config.yaml
d_model: 512
norm_eps: 1e-05
rope_base: 500000.0
init_std_down: 0.0
optimizer: "soap_variant"
lr: 0.00223
warmup_steps: 200
schedule: "wsd"
Each number is 500 + 25 x the weight over its row's rms, rounded and kept within 0 to 999. Layers, rows and columns count from 0. Numbers have three digits each. The size before them is the row's rms in percent of the matrix's.

# layer 10 MLP down (transposed), 2048x512, rms 0.0444, rows 1210-1226, columns 256-383
103:498480503452519512523508515503483511481523476500536516473494473526489524464535504457455504504493531523467465543520550495479498470515482490557508493481455463485473495486495476498493487505501491516488538499455484467490522486498485537501501513555496492452482481518473470505451461479428510546543481497452511491487523505515526483477512505494503499529486512519494518528496456496491550539534
097:508506447496486507542502446537471493490483466480489487515469512507489509525464455523480456512494493490463472525516481507474516529509484541485484526529487499424506479472498511510560550462513483508488505484496449505464532509519490489506542493510509465544488522524489505525492445502508457493519447506508431506513527507494503504528482514469566508452572524480515504475544497533534533509476
099:525556492501505500545510518493499483472450507517474550500482488525557463526521524506515479554482489532501490533487522508486476500475448489482506495530444497527467515458474524530478527492476536515502542494467492564473521521504507474504486543486501501525493491507510509531491506520526504481487508506440509537505487498536517465494478521512541502531507525491478508526489525472485518544507
094:509509473521490507507499487455502504497497504501505479501463542509499513505441548537539433460517454487547528499477497552502525492507456523513487540507476505535490504495480461477544530519483486490488509490525463503497535506512509499480495491536547471503520475494512507511493510518465529539543548485505529526480486482508475509424499518502521503513470565486495509512460496486550477502489
103:508540489495486452509519483472510515497478479510491541502457539518484471523443499533488512529503490497506537483499507517456553491514505478538486490524503469522501532464489542489510521493512469523527516492493462519473465501462526464504502519524466469521507484504460487479500482496483495487486476500460557482463512465500515523465533524508445503453476490493488504492507462523546444488524
100:500504501427495472457455525421561512466476517495488447531496517516509503497454526503487485478475494490551496496493503528517518445444483467501537487494511512499485513476488527487492507518499531478486522492484492534481495495496489496519494485522510503513469529549519492504534466510523480487454512472520498501519517501517469494476500488568463515467542508474521449437493502499428495481565
103:488473536514485492484544495516476565505505478491509487539495517501516509517505480479486497512506487502462519520515483541472503502490505486543511504518473455483534535510513469515502564511427530535507519508522562485525464516519515494462527440496519491468484473525471517488496499519489478488482486494471462518504529515529508529468502485484482531493471461525539494509486523468486478496493
101:494523478475466506487477484464490533472515499493491511494527483513473468469522538550489485516511533489505495506498455502489545501484523450499536535498525478473467495473466490524518508518487519500510476493481461509465558432512538499467484489445519479489506516519488484459470504451497549495478452515504483532519470529484475514521476457531456451495507505486520477501517510491483506501471
097:503543451448453489450507528504475482468490509501530519471505473515478497468513516530493492480468501503545498539520523522503489463477501522524505499454464509481464487552469516494512468518509522512515480483529470520509512511494523515492538513455525509494515475526477483508511521475552443507482485502522445469462531526495545475469495496533454497526522501522479526487519474483482516468494
097:513453454492522499496483473468496531460458486570457474491511477525493470501485494459481479460504491520527500473483466472455479494513493502562501467527472511526473491495487491498520512519515478473543477508444546516440513520486518513503502498528516489496492474516512503535543519523494492487485499519529492467534490500510534422497497523536499483480468452501536492477497497470534510501505
099:502439503487442474459491535510505499552485505532501514489476546479515426545523502523470532537477491522478487527572517528498482480541479477519539463499501530499448457514485522508517508449459501478515465505540482490509518471504456503502448527488447532506521488459476441512511484494480501530499490443450508524525476506472504529473481471508460518489476525498444468532497476520489474509512
093:510376535519505524500513485539489535490479487560514528498517536437534518477538528502542535504510499481497511516478544528513493468529478530471518502483464518499529497504501470514501442470501508503477476522547502491497540507492507496485495504480494494490533495494497505495513462421489553501479491533514505522545506518515521504525472479524480502482492508497492551536518488507489534523509
102:493443484521538507503519522501496499507469502464484478506489504500474515481477496521533518524454504514520519499474506510516518497515528498490465532495512487507523485476487501480486562528530495515520538498520507499500499532513515541468495479500503503492494512530494455493509512524506519509510457492516506523481551478482486494498525529525475528480431500495507527537475499493526542464508
099:511511508519488514494498510539490532498552494465502492513509496518511567493504537486518498473507469522486513503495466506485504457528496451522549511540486499537524504505553452512441494536458497541509509507532530516517484515485469484497489522498555490487481455495484500506519508508494511510471505499513480467525507546515493481530505503493502513497529485501498459571513466508493485455480
100:492487474501458512482431457545484506496482503540529455490506503505508476514502472512514513490501461531522472532487505500520489497505511493472528453534501483495451466543513470528486478473554496454535481500557510472505473516498536517522509534491492487497527467493567495519503508515504487467488542495471461476512511487541444484504506508505512522514499505468480466500514490492531504486484
095:481424515524532516544555502528530542483490494498516494522513499477476521522504486482527513470516522486501493515503497480489470570547443495504463527480485484492524494496503462516482486525490490483522493493491481487464514472512495547523501510497516464501500530511493521497451528491555473469500456537485514481519494515519494513494510502539519518481521524532522491461496480509512516532524
100:515580437469530441507489487475489488486551544499510494516502491509497534455457449505516502472503546473501501502546507474459544521491478497536498540484503517491464508536540474468518525466528550505484479501468499511517506513519501525509526467547512460490497466485520479465476479509501505494467494534509526520523500507477470569577472499459496502471490519461497477479546491500546489506457
# layer 10 MLP gate, 2048x512, rms 0.0584, rows 1211-1227, columns 256-383
097:544473511514539512517517474460520500487529525416496477433486524509526542517431509516550525437495475479504522490485491498538490541496511515457499489469498484463538507489511516504514486518524536476506512472509507491509519499458508492475466521489491482476480544534508522501431497501460514489481486493524495512496505518549539528503508477465432453508501470558495522492507525507499450501520
104:530554503523537493483478461491498511468482488515467500488509450520488508525498506505520477490522512552511460512493466505565487536509471514505529496552510510469503494516529531507510504506496514490463525522498464524484509484476476529495530464514521518470507482490474462509479504465511515522488473463478493476525537492541504510483483485505471446474522452516513514427467489521522537496519
105:526571539450514505504496536492504464521566483501497507518506517483549464530562478471487516491505500546488509470506487464514489549540460460505439492462491530528488482520521547461523516561519492482498492524475537516489524469491533498483476509453496529502494443552492466538481487475516480441488512500482527528519524464509478477470493511513470503520489526484517507480475489479487519505537
097:494518471482492487460454497457542507494508496520481535503518485508476499525474511502484473514488531498480481501515524535539512511518479489452460499509497529502507466548523492510515532457513529530507510517482544516503487472534513441486476453502482499546509506537475480490473506480463552496481542541565504507537519476473541489483508538495486486509475502525490518469512501498495503518479
103:473485494508493483516500496532456495543521514456504494499474541541505515499528503503483490464430492516554498503508510525488468511518517507462495511572499475507477496516529507563509507518476500527490523496510509484475506515484540484493536459497511512519494524497534476495535488462485446462492502480572488512523510502475489551465434509525494483518506497482493506491504522480542483499523
103:493460491477505479492500481543528454450501482480546502518500523484533486520482508497490442452483473478506517513521549505557541523496477551462490507496512501464511471510484496512487528502468473512504461466528494476505519521509493490488499513480469489527497524529497447495502495481516505463479517500501450505507541506509495493505507516524507519553508473469492476519485506497479460505505
099:520488514495486473481487561483540504505494480484507488500503498461489511498481537499523451509497491548487481490491510475496515482497501441531460523502523463559466479517480486513504525487523536479528481506518530493465488528501501506563538485514483492457541505544500493500502509519487489504503513510516536439545507463488530458496495512506526491486499522518525513536514500490538524518478
101:457497522514470581476496496490488506497537463474504530498500472464491483536476529535494480505522463576503471508538500480519528531486515484526473509520481497479471567467522490467536508520544511477522482517524474508516526496547506529504465486482487487524540497513504481514483515536485484548484511560485507532452512517510498477527501462501490481516510534532533478481487486518479475490524
099:520539485570472479521516490528561500535520490473545520499492478451493500515457495475509511523486505493489490504504468503513471524468479497506500494500498515536523546451455495494483487534498500509489454505512496491506501501468493456465473477487551570477515477571511494519529538485514522490477512555522515508490474541507492493487513500493516491546491495467525524480467510505538526482514
097:505499474473516475492527536505494497471516503428480497498483479552459529512466473526503501512507492513490490474530549507505428550508479431505500474489485494572505482530490525550524541502485509482495510507481489500520494480455530508521551477483493472487507523513490444499474545527550505499485501497476521494525541502499538479521499487512520498455486478450500470506534484514459530468489
100:482518489480475483519472519503547520496454473471514524517495494508512474490495487515566498539536515497528482493496492469540485519505458523499481498506463459495565471501500495519505490458549473488490501486514499493552464542510490492507501555496504471536474461490524513490450489512473498561467510508483516533505489510543557515465515533507496567501465515524505470538462475535524506466483
100:482475488481482486516512442537505522521479507485545527530523483514499528518491467448510506537467447506516486523505477488558471490503528520521491467523474467485497513529510430516518469489490570502494514465474555504463491498498500459503514495498494537523531516506510470527498469466477516535546500533509495457562494540515488475460466511537522505497522485481489495512476509518526517482548
099:489492527509499477513486532522511518505567500466484493495496509510531535492508488470541523496512521491493485503483525540535453502518515502455480485510482491514488495541475540495511509509496425485484504502498489511538508527476521479501459510503484466502480476497409481502494519474445477502442442468463469477473491518514474504521482495531481532510527519532503493503534472480472487526518
098:459502530510523508518483479519471500500483524491502516523514502512518495506481497479514495445486496528516501525477518512451507499484493488531483497496477498469463472537488478497478511456455488535523461524508456516479519450459477499464471512493504494474447505442523528525523520485490498473519524521523514516473497514530477497488516487531478548523490530505526491498483495511498531522492
100:475465486518519508497494486498493506488507518467526486477518508507530534479470461543539495499500501463530466481489490503521461478526544514501481506521460504488475534469518437475525519485536477517497537477511500518548472461490507474497493481459496491467466508484516522519481485513545488469506491501483519518506537501466529515543472516503498474474473477485493541518511510516507470498497
104:495512480509470530471473532474441484514517501519504482477471503527532509457519468495513513489522496509522517521541489500464557523465506520516499473518516523468467512520483482498493496516548467506489494490510504503510474488527505474524554478529554456492509526490487464463509504527496468501433492472526495526479530509545544495463472473484516488518465544501463505493525509510480513465453
100:495472493525430497518531512501457503517523532488493511528479530481486547550532501469513507493511516542496495527472498522467489529457480512514540509500468464484510495485483485469508511500492560522473480480480513562516523503491500508504465484550474507482508491503522496490488518522476520523509522485483525487472515511549502491528553546515496461510499469487528532446508506472459477496521
# layer 10 MLP up, 2048x512, rms 0.0599, rows 1211-1227, columns 256-383
097:432467511534510499521510562464455505468468519521519489465500540485498527523489543539511480458503485427492510507458490451537465507503460478483529531515498547484484483507498489469466512492492492543548515512488513517491501496489501492496477543510516517523512513563449491503466508489517545492521526499479518500494457492496567472515496505491473487529483447529483477482487499501486520507519
103:529489473464511483534512505473519492482477510512544454464500497459496516485515484485499494527510444491489512531485502515479546503506592501526505530501499512522489500531502527478510523505498458539504500471498517525517466483474477486485453499502480486488491517536537544520496499508526516521492514535506508497509488487431485464529537519496495487534470500501480500551472473448511498494479
093:536539512484472494462517523463537557478492478493494498503474510471496438487516475475507518489490543482566490523514500479519458512512489483497511509516495499522514471509540503518513558497507506492506482539480514496527508457456471456512483556452507519497517498514501462493488509528504503462488479524522464538508501494524507521514500513498517498477503510520480504473526529475511502489506
103:496487539499452528497476510543487493493486478513499515524467530450466517517492497486501538477466539524465476498505521496496506500474511477519494513516520468498501461514489531491496519488489472491535502499504528500540497489498471488490483535455485511456504489559505505517528546539499521500514463539516520491520512475517495496488543470529516517446470518526530491539475507497524491520474
103:494494486493485507509478483540519474504532480510517510474506560500534503561469471511449469504483527492507516482498518498501513503515570469492500508528524539485517467506474468476480508499503541546445480528471502491514504550487525460545506503506479470478485464521517500555487514488481534496515510525505512514504477485491503482520478503522477506454473526507510528511453516537445519500475
105:511513475552506504513519508495506543460468492501512507525482504519484511534518508529470519529469476472483471454534513509474482516483464476475477514518523435509495477501479527488489481493509499486479472496499501494533510478488526514485536444548474508476504476508468473527500495511496532476579535540509519512507488507483533527478502512505513510496537469481465516487497474470464480464473
101:485487491518459493497520528486510469504529485529495480501441526514510472518486483505489500498500455498508518520564500498503513544470535469512503497487474468499548516538483544505558518495555512494489507528488537490463477509465493524532486496539552465537471501479502506483491492473498495509469490519482452495452486521487531498521528466516522453471493498499534491507544501487521500498483
096:471451498456546480528505518501485465526489526469539494543534529546517515498527488483488479493497516540480509444521516507472469477499506455484495482510520481499477481464523479553467489442474517476486463492535475452501493527513531494486504512506488466507459455522500502480491495491471520514527469489520499513496496490513536461501548483486528499491451561490518490528520557518502462521521
097:508533538521498509523537468459485491474522531509508492540531483492528497508518518548463467529521485518501508511501480490519524521506505489436512495496487492494529509537462527533504480494507503525499509464502453478528467447525506511500468529506478478537508497546505497494476509524491522491487487501513489475507468510516485460520522495477475503503547511515472490477501491495491518501529
101:490531525477498505506522469488534457496485497477513558540524544490415507478521512497491548531481495484478484524498481486524528512528538487581513480527503560502474489512470531526473466518428505500519444491535501486506492526452538502498502490497487517527491513498491525497500508497451530512540496508528474507484469512490564500522472453504515533474500516483515511487481502505504507500482
096:499476514504515435503480509501555518495515471521517510524525488493530473518532469481521487537515482507487547515552515427532462511545460479449469476501508492476494512483546522508505520519536467498501521506458531495513517511501480490477464536468486524494443459503516507533481482482498488519468500465484529523511473490533480506461488532516484500512494479524487516499471497493527500448474
100:478456498502524490539491469526514513531497528523486497472505502521474495496448499523532503465512502506525461472518511513498510533489504482496514511513533524507479539480525502479480539511511455507488495489537499506515485519526489514517494487498475511461469520499472535487505486536463467487516512560478532468495515504498517497465469501473496480518497515525497424522490512492478501485478
094:489473535511521512537494507496502512487512512541466489498542519493516490489482501502452530496473524507548455531521530482490505523496481537536488498550522491495484538474499485462518479532479448489466464501516520522486542526485487531543531515489494512489548465510450498548495550461456451504538494489463474512519444495486498478479481497540513492495492475490508475490493539499517463459516
097:509523500463536537511445484493520516490501497488506500533484487511516542470508522524538471473483476494459517508482484461492534504492503550488514501548508494514479536509470498471527556480502493528486515514490433497541475443540462510467504480490522498485462515454497498522502480487483516519555457465478498480474464483539458518450513442455557518497463499498511483557500443524509487499510
097:495453471511505524518479529493550497508506536530485509497495516494509500495494475489500507465504498478484471506533496470494481454507514532497516473525467529493531481528500447494502512478485478516482528494510529491540493488492502511526519460518465524519459525502513518523494497510497543537502500494502462520494538504471495477523488497483475488524512519487499513484479508514486510518514
101:508524494473529471457497530478496523517528552475504510512478502510515502439476455483539440492512511504538490513490493544548478452489477500467578497511512516496499462512525453500478524530456518503501506491477521524495496481487484510504450498542480506441456525478463500509524516442498525493485500506491492497509475523535495509489529485497501537476516512530483473489514463479473496534462
096:548531517490576486497477522487528531480471530487523453521485482504477497488528474491471468546521515452501496526513507499485483485500476482511535496469527510510463484485452481480520511508528485467489521470544559463518517525479490526493506536475510520480512511503478466517497501472515516528477525514517548516469527448470488524525447498476530505519484479520470512443494465491527487536529